From a checkpoint of a small transformer trained on Wikipedia.
Size: width 192, MLP 768 tanh GELU.
Architecture: no biases in attention or MLP, untied embeddings.
Training: a variant of SOAP for these matrices, 154M tokens, 2352 steps.
Each number is 200 + 40 x the weight over the matrix's rms, rounded and kept within 0 to 999. Layers, rows and columns count from 0.

# layer 3 attention value, 192x192, rms 0.0761, rows 4-12, columns 0-191
207,211,208,254,200,222,151,169,221,233,216,240,177,174,256,241,216,172,227,199,166,203,217,155,229,186,167,88,202,218,174,139,170,176,222,196,152,244,228,182,215,140,216,211,212,250,253,178,218,241,233,218,122,234,226,207,118,179,187,182,220,173,226,191,174,239,172,233,215,205,209,211,280,140,192,209,275,214,146,282,107,183,204,247,191,186,215,224,232,162,225,208,170,180,154,246,214,208,193,243,234,155,208,291,235,192,169,239,199,226,243,224,185,222,215,184,275,181,276,215,168,147,221,207,235,210,104,262,173,225,187,154,176,199,168,151,253,255,219,188,122,205,280,328,183,129,290,309,159,270,230,154,212,249,215,250,202,232,142,172,224,274,190,182,158,210,217,256,143,206,167,84,253,177,154,245,233,208,101,91,224,230,204,251,148,190,144,196,134,201,182,187
211,210,181,129,229,131,201,177,153,173,175,177,200,88,156,233,215,185,236,247,247,181,219,193,241,278,204,182,227,189,206,221,182,255,184,199,230,192,194,198,184,186,249,224,172,148,232,215,192,247,172,162,183,160,215,203,243,261,161,238,223,172,218,206,153,261,197,220,195,200,171,204,207,226,212,215,139,195,224,206,201,205,157,177,249,226,181,163,223,167,223,264,160,196,148,202,220,173,151,155,78,139,193,289,199,216,187,214,188,220,181,132,207,171,204,257,212,189,165,194,248,224,116,157,125,291,164,232,120,220,192,174,105,205,222,185,215,185,143,222,151,208,157,266,207,155,158,223,203,236,189,220,220,263,238,236,219,152,145,196,191,199,135,201,181,202,207,258,213,281,226,176,244,201,207,240,198,218,253,151,191,240,161,196,221,230,164,238,200,223,230,118
164,190,161,205,224,146,226,226,150,147,199,188,189,155,212,283,234,194,219,189,186,166,254,189,213,184,231,174,107,216,227,199,220,159,185,194,185,173,269,171,146,262,238,213,199,191,175,177,193,233,167,177,162,218,163,190,224,175,200,203,165,182,203,314,258,185,191,239,179,200,236,188,226,245,236,152,216,206,159,257,194,186,242,219,236,245,195,228,173,162,199,226,176,190,198,194,204,138,108,246,247,204,177,227,268,131,195,178,217,258,190,178,261,210,203,195,194,219,213,209,236,293,167,174,239,149,150,246,191,264,178,221,172,183,199,156,226,228,207,196,193,217,233,230,159,185,198,161,166,268,199,175,198,252,223,245,242,161,274,285,158,208,215,251,172,159,241,170,208,245,199,192,178,179,177,221,232,239,175,171,148,248,216,161,154,182,238,196,201,220,228,168
175,217,230,122,181,203,228,237,235,220,221,237,236,170,265,173,183,186,128,170,123,237,220,180,195,163,150,214,146,100,247,229,198,217,212,195,160,153,173,140,242,202,244,229,180,176,202,195,229,166,145,257,147,188,202,267,202,210,191,207,221,149,190,191,184,190,194,214,188,165,178,243,216,146,167,149,157,300,187,214,129,198,182,234,210,224,205,216,208,202,215,240,216,174,225,207,232,181,153,137,196,213,224,170,196,196,160,230,225,201,234,200,223,182,185,192,148,273,161,257,197,209,178,153,178,226,239,254,250,241,268,182,141,163,266,171,202,198,225,264,226,199,181,245,149,187,169,287,178,181,159,165,234,214,231,242,223,190,260,215,194,231,193,246,204,190,184,178,234,115,184,191,214,148,267,215,255,237,197,215,130,127,211,166,164,183,250,234,153,196,206,230
248,230,288,235,241,233,137,238,199,213,225,191,125,206,175,198,130,263,173,273,192,172,168,153,184,175,203,151,193,188,189,232,161,228,258,207,158,106,282,139,248,200,301,200,163,214,205,225,238,240,221,209,155,207,70,165,120,185,255,177,212,271,210,183,144,266,207,192,238,266,198,194,229,194,221,197,285,172,243,231,232,186,193,198,199,231,219,262,229,210,171,230,188,158,148,225,153,228,215,282,224,176,153,203,124,158,193,192,198,267,201,219,197,174,244,161,223,229,188,190,164,161,183,185,188,241,207,237,204,188,230,248,152,184,275,134,222,199,164,215,162,271,183,199,226,128,195,222,219,234,256,79,169,159,273,143,201,218,154,222,267,253,235,199,192,191,196,225,211,179,167,181,205,154,179,151,217,157,262,132,171,184,287,206,251,240,198,159,213,233,131,303
180,200,198,253,180,237,202,224,220,195,130,136,203,231,194,204,193,225,172,241,248,167,182,180,258,203,212,154,263,258,130,226,233,201,240,127,160,200,162,269,200,239,149,315,221,120,159,190,261,180,165,232,187,198,176,179,180,200,136,185,162,210,217,138,175,181,240,198,208,227,186,153,205,202,248,200,145,232,254,200,164,161,209,212,155,170,257,214,186,236,224,163,222,160,133,184,170,184,236,230,206,207,208,260,204,183,163,212,194,236,220,207,187,224,198,134,223,232,228,172,140,211,274,154,189,199,162,199,186,150,215,206,216,188,266,181,153,184,161,161,251,128,231,225,175,282,127,243,254,226,149,137,240,257,139,98,242,224,197,195,272,122,190,177,210,205,190,230,245,236,225,191,263,187,198,173,207,163,244,264,202,204,196,261,148,236,204,198,185,204,262,204
221,166,217,207,244,220,188,212,259,166,166,182,233,156,198,179,192,180,207,116,225,147,162,203,224,185,192,214,232,274,200,163,201,194,195,172,177,214,164,195,150,241,192,181,183,103,241,151,287,211,202,137,201,246,209,212,201,220,196,253,268,220,208,196,168,238,188,230,192,198,267,235,173,182,141,244,202,234,171,312,202,140,191,198,197,281,220,245,172,261,163,157,247,196,241,194,198,277,193,222,178,226,149,196,208,165,200,267,203,203,232,316,236,233,216,111,260,234,204,223,199,209,169,176,224,186,178,165,221,292,195,189,120,212,227,231,162,171,153,262,122,226,246,250,249,243,176,230,242,236,288,210,190,209,233,189,193,170,160,140,250,234,212,211,183,182,216,268,282,204,268,205,224,248,224,164,223,276,239,147,221,185,151,229,185,246,170,157,188,232,192,190
186,213,181,230,223,195,201,207,223,196,234,248,193,191,229,253,198,166,153,182,195,191,219,199,255,161,167,237,188,210,177,223,208,166,308,236,188,172,192,241,195,162,148,218,175,242,226,183,183,196,209,222,224,272,106,170,218,203,204,232,225,249,195,227,166,267,204,154,145,205,255,194,184,240,194,134,246,184,190,229,162,229,213,130,182,219,211,220,272,142,164,242,144,220,160,231,263,199,208,196,236,219,197,233,194,222,233,180,204,237,179,168,251,164,228,123,219,199,179,240,184,140,194,206,158,171,161,182,180,140,199,172,178,206,239,243,156,168,178,151,162,156,230,256,198,152,169,256,203,215,152,298,226,163,210,210,207,94,168,278,193,240,244,202,243,136,223,238,170,220,231,205,219,214,167,217,229,210,165,148,179,202,205,204,198,190,269,145,252,224,166,152
185,256,214,190,237,223,250,168,141,168,252,188,187,200,205,217,154,228,242,222,117,183,224,156,116,205,119,153,138,125,195,182,234,260,250,282,148,127,163,266,203,169,179,156,254,113,217,152,190,198,198,240,271,198,214,206,197,190,188,193,228,240,239,177,267,137,202,123,212,213,265,216,203,249,214,237,226,200,171,163,267,102,217,161,237,224,230,196,204,193,205,229,161,197,163,193,166,131,216,247,167,167,285,153,228,223,195,226,219,178,255,148,174,132,236,144,147,166,208,222,198,217,231,200,185,144,271,211,191,184,187,146,163,237,261,180,197,195,177,210,294,186,192,157,174,186,227,181,202,272,135,258,177,234,165,156,204,245,237,210,122,202,181,226,192,209,136,166,142,158,123,157,227,179,197,210,219,195,201,295,190,203,191,268,228,156,213,266,206,223,227,229
# layer 3 attention output (transposed), 192x192, rms 0.124, rows 4-11, columns 0-191
220,179,200,215,202,255,211,186,210,189,190,170,204,152,193,258,204,233,156,208,233,166,218,147,195,238,228,220,141,120,163,261,270,183,167,229,175,199,247,183,166,259,207,255,201,180,185,170,211,179,277,213,259,137,238,188,155,237,174,190,161,257,148,204,141,109,235,209,209,186,189,135,165,254,202,121,216,147,217,212,214,139,216,181,200,222,219,255,214,188,283,164,222,123,218,216,204,248,253,130,142,196,187,207,204,173,287,195,245,201,239,236,274,170,251,189,191,243,208,255,201,213,267,212,139,207,346,231,135,177,230,165,172,229,230,188,208,223,172,250,245,231,238,140,254,224,201,152,196,227,170,199,146,191,239,216,255,225,159,271,203,170,181,225,231,217,203,189,233,136,238,270,194,203,207,115,169,204,200,289,154,204,165,215,205,183,239,203,181,196,258,240
237,251,209,197,253,232,179,176,172,250,138,175,228,246,225,205,196,203,133,167,207,234,199,109,212,160,149,217,205,237,206,250,182,204,186,208,102,172,234,208,270,222,199,199,237,206,177,189,186,203,206,227,209,227,201,170,175,153,162,251,147,242,209,228,183,134,144,171,215,178,246,192,205,204,221,197,247,259,177,219,164,199,200,199,172,147,187,182,206,211,142,156,185,138,279,227,194,170,194,195,233,240,191,215,232,267,264,188,144,175,236,189,196,203,177,173,170,178,175,229,209,204,242,220,201,175,214,143,147,136,176,153,193,222,133,213,154,220,243,181,215,232,261,167,151,199,213,198,150,168,227,227,166,199,207,180,182,252,272,184,248,153,253,228,219,202,188,208,208,168,276,220,173,182,204,194,178,179,143,220,206,252,223,235,222,179,225,179,195,174,201,268
206,223,203,153,191,188,189,242,227,273,212,176,238,190,167,257,133,187,179,184,136,151,147,136,175,242,129,194,177,171,232,260,221,233,210,242,242,226,108,219,211,204,165,250,237,184,213,237,235,175,254,220,179,168,236,169,156,151,204,232,168,233,162,165,208,204,184,185,205,202,142,245,162,171,174,245,226,170,198,181,165,192,218,182,201,225,229,195,269,203,190,195,197,211,257,198,174,208,292,224,146,187,217,195,214,205,186,187,169,144,209,206,180,210,209,256,220,237,219,251,200,143,276,207,261,229,184,183,162,151,180,96,151,182,194,172,162,196,179,204,174,184,180,166,189,192,210,187,189,196,155,157,188,222,200,143,150,248,224,143,177,155,225,164,177,172,218,237,183,178,268,192,280,185,214,174,232,195,211,126,204,158,205,208,203,191,161,120,163,141,202,217
218,233,195,208,230,195,227,248,201,276,242,147,205,204,147,171,210,173,234,288,230,230,242,212,193,180,231,208,203,188,255,177,180,194,215,194,170,210,247,244,146,187,121,253,235,198,211,186,175,165,232,167,181,147,212,187,223,104,178,119,203,204,157,151,155,164,226,196,202,218,228,220,179,209,247,167,214,134,193,174,171,199,220,184,160,227,186,136,230,160,134,246,154,162,201,234,171,244,258,232,214,163,209,172,209,204,221,180,182,256,194,229,228,229,192,204,217,160,192,217,224,146,253,174,171,190,219,265,192,174,165,217,171,190,249,138,192,201,241,115,230,180,145,140,243,205,183,118,202,229,240,164,154,183,172,147,167,171,197,224,233,186,243,174,204,176,230,186,191,217,132,181,212,236,150,231,175,170,199,255,207,195,206,201,227,193,176,149,211,167,191,182
246,182,116,231,195,201,222,198,147,130,173,165,238,196,158,188,217,175,278,213,229,184,230,189,201,198,220,230,217,183,240,114,204,160,173,168,227,295,187,179,224,248,181,193,175,175,152,180,175,183,164,199,199,179,236,219,193,279,135,230,168,158,184,220,103,170,224,220,172,177,209,181,155,180,173,163,157,215,140,154,165,205,130,192,214,176,214,100,196,166,249,177,189,198,240,189,202,144,179,151,188,250,175,280,195,202,202,136,232,193,140,206,98,255,201,206,170,212,143,205,231,233,197,195,196,206,285,232,122,226,259,173,201,183,183,226,160,252,257,207,226,144,232,149,167,204,267,236,199,213,159,255,181,207,184,198,220,246,203,152,136,200,248,213,186,196,187,175,218,111,196,174,167,203,218,164,190,199,162,171,234,217,181,207,156,176,162,135,209,134,218,147
248,172,197,176,188,120,210,140,237,211,191,262,206,210,236,229,199,204,294,209,159,230,155,212,162,162,177,172,165,231,259,211,206,251,131,219,217,253,225,164,145,249,244,141,163,282,217,182,194,207,185,195,130,261,222,208,171,179,223,219,195,231,213,245,174,248,217,180,208,201,229,216,165,179,160,127,217,120,178,206,250,211,224,209,244,212,172,162,216,116,248,187,216,183,189,194,156,190,178,195,144,232,197,181,201,205,230,246,225,252,231,188,233,126,182,198,187,147,145,207,234,176,170,241,176,239,269,182,179,184,214,177,219,191,177,184,231,230,211,235,216,263,163,195,228,190,227,156,232,193,127,289,210,202,229,236,185,219,241,203,200,175,150,207,162,202,172,197,183,86,220,246,166,231,192,186,211,191,170,203,173,204,232,194,187,181,194,240,193,204,150,190
273,203,228,215,171,219,249,236,187,223,257,159,189,174,216,208,172,214,157,248,227,217,207,216,203,206,252,175,160,169,180,170,171,163,234,245,201,149,231,189,216,170,126,196,188,279,167,211,175,193,123,181,208,145,250,201,270,197,194,231,212,179,247,240,194,160,240,182,164,273,188,188,225,120,156,162,231,242,186,217,98,195,145,166,172,178,170,204,229,170,279,151,147,154,175,214,265,171,244,226,192,201,165,197,252,278,211,137,205,214,206,193,197,158,172,229,217,177,167,206,176,246,230,210,184,215,183,224,210,165,162,213,210,219,166,193,237,154,199,242,252,310,231,191,211,184,350,173,213,236,202,201,152,222,242,256,186,194,175,209,169,196,240,191,237,267,169,230,158,170,214,259,210,168,186,226,173,153,194,261,205,175,190,155,257,210,157,229,205,209,170,238
199,210,189,162,231,181,215,227,174,222,165,204,160,215,143,197,154,220,161,208,197,149,214,174,138,199,185,210,222,160,202,211,204,255,163,160,191,159,218,247,197,228,221,137,259,200,202,197,222,152,241,187,240,149,221,199,201,191,209,229,223,148,106,253,212,142,227,275,218,229,225,206,264,159,217,186,191,200,201,174,178,159,209,227,217,169,217,140,157,246,271,176,214,195,219,251,213,156,206,137,198,193,191,211,164,248,206,167,188,154,199,140,169,149,250,189,210,174,248,212,204,148,200,180,148,136,235,211,112,231,228,275,203,144,212,221,229,253,223,233,173,239,168,120,198,222,228,145,230,171,199,193,208,206,230,155,232,275,220,168,180,136,228,159,197,172,189,162,197,185,172,174,180,223,173,200,217,157,216,289,190,280,197,197,186,249,211,194,170,157,197,186